Part of a small language model's weights: a variant of Muon for these matrices, 7517 steps.
Each number is 200 + 20 x the weight over its row's rms, rounded and kept within 0 to 999. Layers, rows and columns count from 0. The size before them is the row's rms in percent of the matrix's.

# down: layer 11 MLP down (transposed), 256x96, rms 0.0806, rows 52-97, columns 0-47
# gate: layer 11 MLP gate, 256x96, rms 0.0938, rows 53-98, columns 0-47
# up: layer 11 MLP up, 256x96, rms 0.0935, rows 53-98, columns 0-47
down52,090,190,176,224,188,207,197,199,176,230,174,183,189,199,168,179,182,216,189,203,204,206,228,203,170,211,173,184,182,158,201,158,197,209,229,188,207,216,168,197,221,195,222,204,217,205,174,194,220
gate53,092,221,203,223,189,195,197,191,227,204,224,147,180,201,213,219,186,224,183,193,226,195,188,214,159,203,163,210,219,172,203,240,195,186,211,170,223,235,228,195,206,204,187,190,213,219,166,190,174
up53,093,175,201,211,233,210,196,198,202,197,205,196,203,171,161,217,182,226,214,187,234,173,228,156,175,201,178,179,193,212,179,235,184,191,212,204,179,231,227,184,207,194,213,205,162,203,219,223,246
down53,100,200,194,198,196,190,178,197,189,240,196,211,153,180,232,178,203,217,210,216,171,209,199,223,204,224,158,169,199,224,234,220,191,209,179,219,227,203,231,206,184,224,200,177,178,210,211,178,185
gate54,109,174,205,223,216,211,206,205,174,187,176,196,193,228,210,226,222,213,201,218,162,205,185,168,192,168,192,195,225,185,220,172,195,205,151,228,236,214,221,188,216,251,193,203,236,186,195,203,186
up54,097,150,214,179,202,191,219,189,216,174,225,204,233,188,202,204,180,217,178,178,191,230,174,222,197,203,208,208,203,152,219,207,183,231,212,208,206,183,176,198,258,187,237,187,188,162,190,214,182
down54,111,219,188,209,201,200,211,202,185,149,198,196,221,185,196,221,201,170,184,182,241,186,194,195,187,214,190,222,197,211,156,199,160,207,238,219,181,178,188,221,207,183,189,206,174,210,216,233,196
gate55,111,197,220,225,183,210,212,177,211,219,200,233,197,208,198,207,220,177,214,188,190,176,215,181,167,169,195,223,208,230,222,178,173,180,209,212,225,227,195,171,215,192,199,211,174,229,212,227,199
up55,105,192,179,218,185,184,209,192,212,192,230,194,216,198,217,197,188,198,162,229,227,177,188,217,185,221,189,178,197,207,178,200,215,203,226,179,189,209,224,232,190,153,173,205,237,161,197,173,221
down55,109,204,239,168,169,201,231,203,197,217,213,197,187,179,194,198,197,219,215,193,162,198,202,224,176,225,222,169,173,205,189,189,186,188,200,212,190,207,205,210,200,189,173,183,174,188,173,209,182
gate56,102,260,210,189,209,216,206,222,161,213,191,215,202,171,215,225,201,206,190,245,178,211,241,244,203,183,195,200,181,220,198,215,187,208,178,206,197,206,180,190,221,175,184,204,194,208,205,179,191
up56,096,156,210,189,225,231,212,192,226,227,243,156,206,197,201,208,218,239,183,219,190,229,206,217,219,208,208,242,212,220,196,181,207,225,209,176,227,181,237,182,209,221,220,228,208,182,170,210,153
down56,092,167,169,246,185,222,175,235,205,189,196,163,178,192,178,221,207,213,181,197,189,204,214,227,196,180,187,193,210,206,214,158,190,206,177,168,211,224,207,186,196,185,194,208,184,184,172,172,206
gate57,107,203,223,207,225,197,210,194,193,170,203,190,170,196,176,172,221,196,197,207,192,220,183,201,186,199,197,181,208,186,228,211,215,187,173,228,184,209,198,211,186,237,260,185,210,166,214,192,180
up57,101,180,197,205,184,199,208,214,218,161,161,197,216,199,183,192,185,206,253,209,190,188,216,190,193,206,171,211,183,188,188,228,224,178,188,230,197,183,236,219,205,204,238,201,209,244,198,189,159
down57,097,194,220,174,185,242,192,200,172,228,212,191,197,196,231,213,168,221,188,208,220,181,217,202,166,188,186,204,220,210,209,243,240,192,222,170,210,195,222,190,202,192,188,202,168,222,191,185,225
gate58,095,204,191,238,212,224,192,169,184,205,199,177,197,187,205,201,198,181,193,209,255,199,216,193,235,197,203,172,220,189,213,187,201,238,174,189,209,223,199,158,222,227,185,198,189,214,218,190,205
up58,102,201,222,186,194,199,220,226,194,199,176,149,211,196,210,187,192,172,199,174,210,213,187,197,177,217,189,216,189,201,196,203,178,225,200,188,207,211,197,157,225,197,179,179,189,211,218,208,206
down58,106,224,231,219,208,178,186,178,192,204,222,184,191,198,219,211,179,249,240,187,192,201,200,150,224,188,184,189,218,208,212,207,192,205,200,197,200,216,189,199,216,165,175,175,169,196,213,188,228
gate59,098,227,196,195,184,233,192,211,154,227,206,217,201,204,190,197,200,210,234,233,207,239,213,226,205,207,200,202,209,186,235,168,189,213,215,213,199,228,158,202,209,176,171,180,200,217,219,205,215
up59,097,213,196,223,172,188,224,228,212,183,203,198,234,214,160,260,183,206,212,206,211,214,212,160,173,185,201,169,223,168,179,174,183,197,210,259,224,187,204,186,176,204,194,185,202,212,200,202,184
down59,093,186,176,217,212,195,207,209,229,164,201,204,210,219,195,187,190,196,200,169,207,184,214,206,155,200,178,207,192,207,193,206,203,198,173,223,234,224,214,204,167,203,243,175,240,177,180,198,199
gate60,099,202,169,186,175,243,167,197,202,216,175,197,205,189,205,212,187,187,222,220,210,197,195,191,204,209,203,188,206,235,212,194,196,208,184,194,185,211,175,170,175,221,189,216,223,227,195,239,185
up60,098,197,182,176,209,236,192,205,223,203,171,215,222,206,193,214,183,144,179,203,180,197,183,213,184,212,208,248,180,178,255,178,212,187,180,191,202,185,207,209,195,209,177,163,193,226,174,204,163
down60,097,180,165,199,199,191,209,190,194,222,218,219,197,186,165,210,202,186,217,220,226,176,177,208,181,202,182,193,234,170,244,197,214,208,177,223,198,202,198,218,184,220,199,145,220,213,171,199,186
gate61,100,189,235,221,232,219,216,191,183,207,198,230,179,201,183,171,214,179,185,206,191,200,176,205,214,190,180,230,197,188,209,229,218,202,181,194,186,181,208,183,198,202,217,216,180,234,219,227,183
up61,094,197,215,203,216,212,190,186,208,231,213,216,203,197,180,191,194,142,202,226,162,186,198,186,181,189,208,205,221,211,171,208,228,180,185,172,173,255,173,197,199,191,222,178,247,228,211,194,225
down61,103,191,245,215,228,212,182,165,211,205,191,180,165,158,162,174,170,163,186,198,193,223,207,181,213,188,197,243,236,191,206,190,210,171,175,187,184,182,205,189,219,230,208,201,189,237,212,223,209
gate62,089,197,180,172,202,165,211,183,213,232,156,222,179,202,216,181,208,207,204,177,189,155,186,218,172,239,233,204,219,203,192,208,186,190,201,169,190,174,221,220,236,199,208,188,210,160,201,209,211
up62,098,178,194,190,207,192,200,207,185,168,206,191,199,198,217,157,206,207,216,201,182,157,203,184,166,215,154,216,216,226,225,201,203,207,224,192,215,188,180,224,194,209,228,216,200,197,192,177,226
down62,080,202,176,226,189,191,176,202,201,190,192,207,160,189,179,230,214,172,174,215,222,205,189,244,212,193,185,223,190,191,200,182,208,219,163,163,157,173,196,171,184,226,219,171,223,192,204,223,190
gate63,105,228,210,197,178,210,173,211,207,191,245,205,202,189,243,217,215,196,218,193,188,186,142,199,203,165,229,215,227,208,245,201,215,175,154,223,210,207,202,233,195,198,200,183,176,189,218,206,219
up63,099,219,188,182,197,225,209,245,194,202,218,214,222,218,215,179,208,210,219,231,185,222,194,204,213,180,211,196,193,224,211,170,211,164,191,208,177,232,202,208,189,189,166,181,172,178,209,215,210
down63,090,201,177,198,217,203,173,202,177,223,196,199,210,201,190,188,194,201,203,185,178,239,172,212,218,201,195,201,191,209,215,199,218,219,173,227,244,217,235,216,204,221,191,185,205,204,181,202,228
gate64,101,181,210,193,194,170,196,168,201,190,185,200,212,236,195,187,199,186,194,204,182,191,213,197,182,157,224,264,190,200,227,191,196,216,195,156,167,181,210,230,205,223,203,159,189,195,226,173,225
up64,095,206,215,215,248,195,218,209,199,199,179,198,219,225,179,221,199,198,189,204,185,208,219,196,216,184,190,205,198,195,194,173,129,202,214,222,200,199,200,201,195,198,220,173,239,181,174,188,181
down64,102,204,186,226,192,188,193,221,183,187,213,180,215,215,218,207,210,211,205,217,226,204,213,195,215,256,172,224,201,180,197,168,200,184,196,221,218,197,207,198,225,165,166,194,226,168,177,231,225
gate65,100,181,192,167,207,207,181,233,157,218,230,254,218,216,225,262,212,194,198,205,198,162,194,186,240,219,192,191,223,228,221,211,196,199,220,212,183,228,172,191,225,230,179,196,189,229,183,204,183
up65,103,161,181,195,235,200,181,214,168,181,206,206,211,220,190,181,192,198,227,187,176,207,225,215,169,203,191,168,180,232,192,236,212,164,153,194,186,221,211,207,201,192,215,183,158,171,184,166,196
down65,095,194,198,202,210,237,202,268,193,152,202,167,218,216,164,202,225,214,215,212,203,196,180,210,186,208,196,197,169,213,224,197,183,182,209,195,167,207,190,194,182,189,185,221,190,205,201,221,222
gate66,098,219,164,220,182,228,265,212,191,224,223,200,179,225,202,199,234,188,214,190,190,221,187,193,180,227,230,191,253,213,243,182,195,204,199,212,167,223,201,222,208,180,227,198,168,175,213,192,202
up66,088,192,199,218,206,234,183,230,207,224,209,180,164,173,211,213,223,158,197,207,222,213,217,199,204,227,193,186,179,179,229,141,174,215,177,174,209,206,205,202,207,175,193,195,198,185,179,194,209
down66,101,211,176,188,216,200,262,200,178,211,215,208,185,204,206,199,187,217,219,185,200,236,201,181,221,248,210,185,214,218,221,170,219,200,213,196,177,208,178,200,212,171,217,180,197,209,151,206,203
gate67,102,223,222,186,195,185,194,195,221,199,228,203,217,157,172,208,211,223,198,224,185,237,208,211,194,154,236,226,222,210,209,198,170,189,186,199,198,209,217,184,216,215,176,181,232,197,200,185,177
up67,114,214,208,210,167,198,195,173,193,189,204,222,205,165,207,193,201,181,200,194,189,229,170,192,196,196,166,185,202,177,222,191,232,175,215,235,186,183,194,228,196,208,194,206,245,211,187,165,220
down67,099,196,136,158,195,207,172,173,178,227,215,204,205,205,237,200,204,216,189,201,163,184,187,197,207,182,195,191,184,201,190,209,226,251,172,185,183,187,205,212,209,226,193,180,209,196,251,204,187
gate68,109,199,224,225,234,203,209,176,216,191,193,195,165,255,203,224,179,204,169,213,190,189,236,217,200,174,193,200,224,186,194,163,148,189,222,220,217,224,176,202,180,168,174,183,227,187,218,228,191
up68,113,183,217,180,193,178,185,232,193,205,172,175,206,219,199,215,215,199,207,226,178,192,176,204,191,202,204,220,197,219,209,205,238,212,211,174,183,172,234,222,184,218,193,213,199,215,176,213,214
down68,116,222,175,165,226,215,195,179,187,202,181,188,205,223,212,212,197,212,210,178,228,185,192,179,182,197,181,236,215,210,176,205,196,184,194,212,207,202,188,178,194,187,227,200,167,236,189,199,150
gate69,106,206,200,192,169,238,189,227,179,198,227,230,223,225,217,218,212,186,206,194,243,204,200,213,166,178,188,219,228,177,207,179,211,201,232,190,183,192,213,231,231,206,196,186,214,189,195,205,219
up69,102,206,199,194,170,231,199,228,182,183,239,211,227,195,211,206,214,194,218,187,234,218,196,231,183,191,159,221,205,167,199,179,216,185,213,211,230,182,230,211,218,181,184,162,214,204,227,206,229
down69,101,246,188,184,235,196,162,193,172,181,189,230,204,196,188,199,175,161,160,189,188,207,238,212,212,206,184,172,186,193,222,184,230,199,181,215,225,227,220,184,183,177,187,169,207,234,208,189,209
gate70,106,205,184,156,191,213,190,187,190,167,208,172,204,187,223,213,189,191,200,177,165,235,228,173,185,183,200,189,210,206,228,231,188,204,227,224,150,202,199,183,214,177,224,182,192,200,216,201,204
up70,104,164,230,199,186,168,197,195,196,220,213,157,190,217,207,192,147,205,194,187,189,178,210,192,242,213,207,200,203,209,204,247,198,208,203,183,199,187,218,210,201,218,179,221,205,190,157,196,219
down70,111,203,225,189,158,181,224,183,204,221,223,166,164,193,186,187,182,218,210,200,184,179,210,192,195,181,220,200,195,233,180,185,171,203,216,222,197,188,219,175,188,216,201,188,173,209,195,182,218
gate71,090,193,238,207,207,216,190,158,200,205,181,169,168,212,206,229,185,230,194,198,216,173,187,184,203,204,209,179,208,202,201,174,203,193,192,222,189,218,213,185,204,182,216,204,195,170,221,239,225
up71,099,196,207,191,232,202,221,201,200,215,177,226,204,198,225,236,216,167,214,243,188,191,200,195,187,226,191,214,202,200,200,186,169,202,217,210,199,217,179,198,204,228,203,211,189,188,205,224,180
down71,105,215,220,185,207,192,208,213,218,177,206,220,200,176,204,188,214,184,192,196,240,184,220,248,175,198,212,210,186,216,146,169,206,212,182,193,191,230,188,211,209,160,205,217,204,183,226,203,255
gate72,105,216,221,256,194,196,155,189,200,181,201,196,188,217,207,164,212,202,224,195,181,160,228,214,216,179,211,209,215,202,217,185,209,218,200,211,162,205,185,177,212,213,212,175,181,199,207,232,193
up72,093,187,191,181,193,204,210,241,184,190,197,186,204,189,216,200,218,204,188,214,165,168,219,180,189,181,166,180,168,193,191,193,199,217,224,197,195,153,186,187,191,236,226,230,208,185,218,243,226
down72,102,205,158,190,187,210,247,179,207,208,191,219,175,155,230,188,164,249,208,198,159,215,218,218,181,186,193,207,217,189,231,223,217,184,203,212,198,230,200,175,209,207,191,170,206,192,206,210,196
gate73,090,208,172,216,166,204,189,204,205,180,211,218,222,207,158,171,203,217,230,223,202,193,179,196,206,207,235,211,256,199,225,154,180,198,224,188,218,200,224,194,220,232,178,192,209,217,206,195,206
up73,091,183,213,193,225,212,194,198,177,206,209,175,149,192,216,194,205,206,182,179,192,222,169,212,203,177,221,216,187,191,194,207,222,175,204,207,189,171,208,172,219,205,203,184,223,198,200,211,202
down73,080,208,228,191,147,215,198,188,182,209,201,225,233,160,211,204,178,174,230,215,204,204,200,168,170,197,170,203,208,179,233,197,207,220,209,215,231,192,214,230,217,217,207,215,205,212,210,182,210
gate74,089,213,204,153,177,240,208,212,214,190,207,217,228,181,203,208,168,239,233,188,209,210,194,200,204,219,217,203,188,200,197,188,205,218,230,183,169,190,202,204,143,203,186,245,221,202,211,222,198
up74,107,206,192,178,183,226,241,191,189,190,187,227,210,229,191,219,175,217,232,218,173,209,181,159,179,239,196,203,184,202,213,200,200,229,228,189,176,185,196,179,178,209,187,223,230,232,225,203,189
down74,082,196,154,206,183,187,187,203,212,175,186,187,183,203,161,198,199,190,203,197,214,190,185,196,202,193,205,228,186,208,172,191,202,217,185,186,164,205,227,175,191,227,229,211,171,223,211,199,179
gate75,084,185,220,196,183,172,233,199,213,197,229,209,212,206,217,221,206,198,201,193,189,234,159,204,156,203,203,212,216,208,205,166,172,179,183,189,194,210,210,196,174,171,185,154,204,201,218,201,197
up75,100,196,197,182,185,200,202,190,217,183,173,195,165,205,215,233,165,179,192,181,191,208,157,214,175,225,220,200,221,191,224,147,206,190,186,213,181,181,191,187,178,172,197,178,207,232,215,188,198
down75,082,194,185,220,231,186,184,185,204,188,175,217,167,199,184,206,214,167,196,200,215,182,190,210,198,177,207,217,200,214,184,179,189,216,168,170,155,192,181,165,216,232,227,186,164,204,232,223,196
gate76,126,201,211,178,211,221,209,198,193,177,191,176,198,188,165,223,194,207,192,185,214,233,207,221,177,204,213,211,190,237,201,191,218,222,219,186,204,236,195,209,208,214,202,124,225,223,210,177,195
up76,094,198,192,235,182,191,212,216,214,236,218,195,226,200,207,201,187,204,201,197,203,183,150,194,190,196,188,211,204,171,217,206,200,225,183,212,217,169,213,205,202,189,155,251,185,182,224,212,212
down76,107,232,173,237,199,166,238,237,186,210,216,197,201,224,193,198,200,197,230,235,206,178,174,194,212,204,201,194,203,208,197,225,182,231,207,221,175,159,216,173,212,197,195,262,202,195,212,196,210
gate77,099,224,214,199,196,220,201,204,216,184,208,207,237,177,155,193,213,178,199,192,202,192,232,213,207,226,233,227,203,211,218,182,196,196,232,234,163,213,183,186,193,231,207,196,187,218,216,239,219
up77,099,202,221,196,203,210,166,221,224,180,207,196,192,209,164,150,202,185,201,176,229,204,199,199,200,188,181,240,182,213,190,178,233,211,218,193,194,194,202,198,203,251,220,214,205,221,195,234,177
down77,096,189,211,182,232,207,169,231,202,173,220,209,198,236,206,167,224,169,231,214,187,228,205,226,165,185,194,179,172,204,196,197,232,178,225,169,212,205,219,193,208,224,227,190,213,223,225,203,233
gate78,105,187,228,168,223,193,192,172,200,200,212,194,182,173,196,223,202,227,222,192,208,210,216,192,221,191,199,201,212,207,199,202,211,221,210,180,209,179,196,200,204,224,178,189,197,213,186,198,211
up78,103,195,211,173,190,200,199,204,234,177,200,197,218,194,189,217,197,228,227,191,167,183,195,187,235,237,212,208,244,191,201,204,245,162,183,205,198,200,184,189,179,196,150,190,192,189,185,196,187
down78,103,215,212,171,188,173,173,201,203,198,220,167,248,153,210,188,206,187,173,226,173,222,209,169,184,174,188,170,220,181,213,194,210,189,239,188,189,181,213,215,184,179,199,190,208,221,178,179,197
gate79,120,197,189,215,204,233,209,236,159,184,206,197,187,206,214,163,204,227,208,183,209,201,183,218,225,185,193,159,173,210,214,207,168,206,212,200,199,221,162,168,226,175,178,195,178,207,207,173,222
up79,099,192,237,191,205,181,242,168,207,207,190,192,178,193,194,237,219,200,174,211,190,182,202,146,217,174,228,197,237,211,188,175,204,245,190,184,220,170,202,199,198,198,192,188,210,187,203,224,173
down79,115,192,188,196,232,210,181,169,227,205,188,193,184,187,207,184,211,177,203,180,172,219,206,149,226,193,204,224,227,174,147,213,202,182,187,188,192,209,157,196,200,192,221,225,215,202,174,214,248
gate80,123,192,229,202,190,187,188,216,185,234,201,178,176,219,178,163,235,201,241,178,213,192,162,208,202,169,201,204,213,197,223,182,239,191,215,191,176,206,231,183,218,208,206,200,203,206,204,222,224
up80,103,204,179,219,183,210,187,171,192,173,222,190,192,176,206,178,199,206,170,158,222,244,191,202,195,197,202,218,206,191,201,172,215,204,195,197,215,204,195,230,214,211,219,228,187,199,222,211,213
down80,108,204,207,218,241,185,207,170,211,220,193,197,247,185,185,220,213,200,186,168,201,240,187,228,202,187,217,242,210,207,196,181,236,199,205,181,210,199,198,200,210,229,215,197,170,221,194,212,170
gate81,098,206,218,193,163,188,184,215,218,185,191,224,216,176,172,214,182,180,207,190,156,228,170,242,204,195,178,213,213,198,212,195,193,198,203,200,230,198,207,215,219,172,162,218,235,203,161,182,213
up81,097,201,193,188,192,191,168,216,236,171,219,194,181,175,207,205,238,203,166,213,193,209,187,181,194,199,218,209,212,176,188,175,204,185,166,187,197,178,186,214,200,192,228,230,256,223,205,151,213
down81,096,182,231,176,180,215,164,223,186,174,186,198,214,191,192,185,199,209,189,190,204,194,216,215,172,206,198,210,173,209,239,188,249,185,215,163,214,204,186,218,225,156,178,213,221,224,179,210,198
gate82,114,207,200,194,220,196,175,190,218,204,195,217,188,210,212,186,187,194,207,214,210,181,200,203,193,217,195,203,179,196,180,168,217,208,198,189,156,209,217,222,198,219,194,159,229,176,230,192,207
up82,100,195,190,187,193,238,194,219,158,201,224,190,180,208,183,200,198,190,201,186,169,209,205,224,175,219,208,194,176,251,207,174,222,210,176,206,172,191,213,185,208,206,209,234,224,224,229,202,228
down82,109,181,200,191,207,203,194,197,178,251,166,202,186,203,184,197,197,232,182,211,217,172,201,226,203,202,195,171,201,192,192,185,199,235,204,194,174,208,210,225,194,191,203,200,194,186,228,203,190
gate83,094,209,203,174,187,228,230,197,231,221,177,194,188,194,194,183,207,160,193,219,207,206,216,211,205,204,190,184,239,206,226,202,227,189,161,201,201,222,190,191,212,189,159,219,225,210,220,197,201
up83,099,185,218,220,222,180,224,218,212,201,202,208,201,192,202,206,186,235,194,160,192,176,220,194,205,187,224,151,193,208,202,192,233,241,187,222,185,242,187,225,224,181,240,175,220,218,179,199,247
down83,102,180,228,204,229,201,248,199,198,193,223,171,216,212,159,194,194,225,197,169,183,223,210,202,193,181,227,188,202,230,187,191,201,167,234,221,212,213,209,198,224,201,211,198,231,171,186,214,203
gate84,104,216,208,177,177,164,179,164,177,195,202,192,219,225,194,224,204,160,216,196,180,180,230,181,172,179,228,203,205,190,220,187,175,182,211,199,211,190,196,214,204,200,165,218,211,218,225,179,183
up84,101,203,207,175,194,228,180,229,214,193,234,182,174,203,203,210,229,231,218,176,182,191,218,212,219,188,206,175,199,201,183,184,185,205,246,191,203,193,147,191,166,195,213,210,198,185,210,190,186
down84,110,215,197,205,214,220,236,194,211,194,205,201,200,221,224,206,217,200,152,199,246,192,211,192,221,222,179,210,216,205,205,194,185,173,205,174,186,197,201,170,189,204,190,222,221,174,211,208,211
gate85,097,225,219,236,196,203,199,233,192,216,216,207,231,206,214,197,210,211,240,203,226,171,179,200,226,170,208,177,192,199,213,202,199,213,216,154,201,202,188,180,198,238,195,202,230,228,183,209,204
up85,086,178,197,227,209,179,184,219,187,222,215,200,217,213,209,200,202,153,214,210,212,208,205,205,204,194,224,174,181,202,213,212,198,216,215,186,213,252,158,210,191,247,196,172,180,216,224,210,228
down85,099,226,210,177,164,170,198,210,196,239,184,204,195,221,182,180,205,240,189,187,227,224,175,190,171,215,206,177,177,206,237,152,203,229,211,213,204,225,206,204,191,169,182,148,230,171,192,198,202
gate86,102,201,217,195,249,152,225,162,242,206,171,222,201,196,189,205,155,187,216,197,226,205,193,200,195,165,193,197,213,199,201,192,178,213,226,202,195,179,198,211,174,183,216,193,227,169,183,205,229
up86,107,190,202,190,198,189,193,177,234,205,198,205,245,208,179,201,175,185,201,165,235,195,210,202,161,186,201,216,161,185,186,215,205,233,194,213,228,192,222,185,213,174,184,182,211,187,211,236,186
down86,112,181,215,176,191,228,173,182,180,217,235,210,171,231,208,197,207,178,200,225,171,210,205,203,217,238,196,220,214,214,254,190,225,181,200,172,201,178,202,208,199,229,197,195,207,200,205,217,233
gate87,114,228,188,189,210,159,209,183,183,207,161,171,193,209,232,194,197,193,224,190,165,222,197,175,190,197,206,232,204,164,187,208,203,184,230,207,210,200,218,194,219,235,186,230,184,183,240,238,217
up87,108,216,200,176,195,182,191,217,204,205,208,235,183,192,200,222,246,202,194,215,217,213,208,193,220,205,189,214,225,178,182,194,169,187,191,239,176,171,178,171,204,214,240,170,203,210,184,199,193
down87,109,242,221,196,222,167,190,174,203,234,186,171,170,206,232,204,208,189,210,201,179,193,204,200,194,184,212,211,195,209,181,208,217,197,232,171,234,208,234,165,224,227,172,202,236,200,195,199,209
gate88,113,235,199,197,187,179,198,227,213,174,198,181,183,184,199,251,186,216,198,203,210,201,204,181,270,197,200,226,222,200,180,168,216,195,203,213,184,208,182,194,209,197,201,198,189,218,183,235,178
up88,111,162,226,187,199,204,250,227,213,209,205,169,199,141,188,188,200,206,202,201,208,209,210,180,189,214,236,213,208,231,202,215,206,188,208,185,195,202,198,230,187,214,194,218,216,161,184,193,232
down88,110,182,193,199,211,176,209,211,196,208,192,207,209,214,190,197,194,201,256,177,214,202,155,236,186,210,206,199,154,163,189,199,195,217,233,172,218,227,177,208,178,176,186,150,227,206,164,157,199
gate89,097,219,207,216,250,200,214,185,198,188,169,170,210,159,236,187,208,201,193,196,209,192,204,211,206,174,174,177,222,219,202,219,233,202,211,176,176,187,249,201,214,219,203,210,152,190,197,202,218
up89,088,226,185,240,190,186,215,206,175,194,222,176,218,233,196,188,186,223,212,190,174,195,214,205,207,175,210,159,211,216,204,202,218,207,222,187,205,196,228,190,194,210,216,169,165,206,192,220,232
down89,099,195,208,180,199,213,206,191,200,187,194,181,230,171,204,205,197,212,228,207,178,200,184,192,196,208,241,210,181,184,178,211,194,187,208,181,247,209,185,207,233,179,187,181,187,220,221,224,211
gate90,071,210,217,203,209,229,197,209,192,179,223,206,225,177,180,178,203,201,210,225,218,219,187,202,196,194,206,218,214,213,181,157,208,180,188,185,208,211,175,213,192,227,165,195,193,169,199,172,189
up90,112,210,219,219,235,200,176,208,166,201,209,202,207,217,204,198,190,196,215,199,187,217,198,191,207,179,169,242,224,175,212,208,219,214,218,195,206,195,191,221,231,189,227,227,201,219,205,209,204
down90,145,220,205,217,233,204,176,201,173,155,239,192,212,199,184,200,185,222,226,196,203,224,219,192,177,177,170,228,221,201,209,187,204,195,229,198,188,200,184,201,236,204,198,209,212,233,206,212,222
gate91,097,246,163,161,200,205,199,209,198,173,221,210,231,219,179,198,179,185,185,177,198,185,182,201,202,238,177,169,217,240,222,171,155,199,205,164,205,218,210,185,215,207,200,170,235,206,227,195,165
up91,095,187,194,184,219,208,205,218,161,211,193,176,196,211,198,178,192,230,175,211,228,199,194,230,157,166,199,201,210,194,179,165,217,173,185,197,180,181,179,158,222,169,182,195,207,201,191,170,225
down91,088,177,203,164,212,191,205,179,185,245,239,209,224,198,228,196,190,257,211,200,184,197,160,223,194,187,222,201,203,192,210,230,165,203,211,188,212,166,223,223,212,197,188,221,188,219,209,214,212
gate92,090,224,201,220,185,233,194,231,206,199,189,209,210,195,176,197,206,179,189,209,263,246,221,184,196,218,235,205,222,177,189,231,245,215,211,166,202,189,189,199,200,216,220,170,179,231,191,186,208
up92,096,190,186,167,209,187,193,203,187,174,168,175,170,192,208,195,223,193,203,168,207,210,201,232,146,170,212,211,199,217,240,194,227,202,188,160,166,201,225,176,175,215,222,208,196,184,223,198,227
down92,088,218,206,195,144,194,213,224,188,200,220,197,218,179,215,190,210,220,199,213,156,211,194,197,171,172,236,197,201,189,210,205,217,203,237,173,237,201,235,243,197,172,192,200,203,208,179,198,243
gate93,104,212,191,184,204,171,170,230,181,196,204,184,226,221,224,219,179,162,228,197,157,192,185,200,193,171,161,184,191,223,207,203,191,192,206,170,198,179,209,193,226,184,216,186,198,204,225,213,187
up93,107,190,176,174,191,199,235,223,209,231,213,197,212,200,181,214,171,180,183,209,195,230,209,201,234,207,186,217,195,224,198,205,189,210,176,192,213,232,189,225,230,185,163,212,190,237,212,235,202
down93,106,168,197,210,184,196,203,170,207,214,211,195,196,208,157,176,207,174,161,187,228,210,210,198,195,208,223,226,220,212,210,170,222,211,182,165,186,210,209,193,217,205,205,174,197,189,181,218,189
gate94,110,200,189,217,197,213,181,212,145,209,218,217,205,212,194,184,209,213,214,212,214,200,184,220,199,194,190,187,195,214,204,231,203,177,203,188,204,242,177,150,228,223,155,170,199,211,170,178,212
up94,105,202,199,212,191,232,210,187,218,204,182,183,194,223,221,191,180,229,244,205,176,191,217,189,213,173,224,198,200,182,196,176,238,215,225,181,200,218,216,223,215,181,215,207,218,227,216,245,215
down94,108,201,199,198,186,169,221,207,161,181,211,198,165,221,190,184,196,177,224,216,198,201,197,217,184,199,215,167,197,184,220,195,213,182,210,192,179,190,188,229,194,183,158,231,185,175,188,203,218
gate95,125,228,241,184,189,202,186,202,217,199,213,217,197,202,232,223,187,186,223,221,197,231,184,194,195,182,165,227,240,204,216,207,217,186,190,196,202,209,208,212,216,168,197,202,199,216,223,218,203
up95,137,224,209,194,217,199,191,195,165,223,232,185,177,182,229,217,176,201,207,217,200,201,225,196,213,183,199,192,218,180,222,226,226,213,195,196,190,178,189,221,218,183,201,212,199,228,223,189,214
down95,097,212,212,156,200,227,183,188,165,234,231,216,210,192,221,207,216,214,213,215,182,211,185,176,209,190,198,193,222,198,200,179,225,196,211,217,223,228,197,207,238,211,211,176,198,204,205,193,201
gate96,110,229,199,187,200,174,172,172,211,204,193,218,182,178,202,240,186,203,204,207,196,246,203,211,201,195,202,205,211,230,213,165,184,216,226,207,234,222,201,206,217,208,207,176,211,214,206,168,222
up96,107,231,174,162,229,172,190,202,200,238,183,204,217,183,221,226,193,205,209,205,166,243,232,212,196,202,197,202,210,227,198,181,204,181,192,192,205,229,196,215,198,198,216,183,169,183,213,179,179
down96,099,199,193,180,224,196,187,190,189,211,208,220,206,218,243,229,206,206,223,227,194,235,213,196,187,173,223,204,197,243,178,217,161,204,212,218,224,232,191,216,186,219,216,182,207,196,172,179,203
gate97,092,194,205,219,142,209,178,216,199,223,204,196,214,189,204,233,170,188,185,210,175,211,197,211,207,190,201,210,212,240,214,189,229,173,202,230,233,216,198,221,221,200,202,203,204,241,243,202,193
up97,100,171,237,191,198,213,233,221,210,230,218,174,213,238,208,225,201,190,220,207,212,211,213,231,193,156,207,226,199,176,191,198,174,186,200,191,227,189,204,184,183,190,203,182,213,200,218,236,190
down97,083,224,183,217,247,178,204,187,218,194,208,196,184,214,172,182,228,216,195,188,223,184,186,200,172,199,205,181,197,191,195,206,220,212,165,174,185,192,205,168,184,223,217,217,201,200,187,235,212
gate98,091,199,202,211,175,180,200,221,171,170,250,204,203,191,193,187,162,207,169,195,214,189,191,198,202,222,166,187,200,230,217,196,195,198,204,193,163,216,198,192,190,214,181,221,157,216,226,247,196
up98,104,259,179,180,213,223,220,185,179,236,191,181,206,206,184,226,198,216,226,193,201,202,227,212,174,172,221,228,221,205,207,186,183,174,205,197,226,190,189,229,166,231,195,203,208,175,179,233,200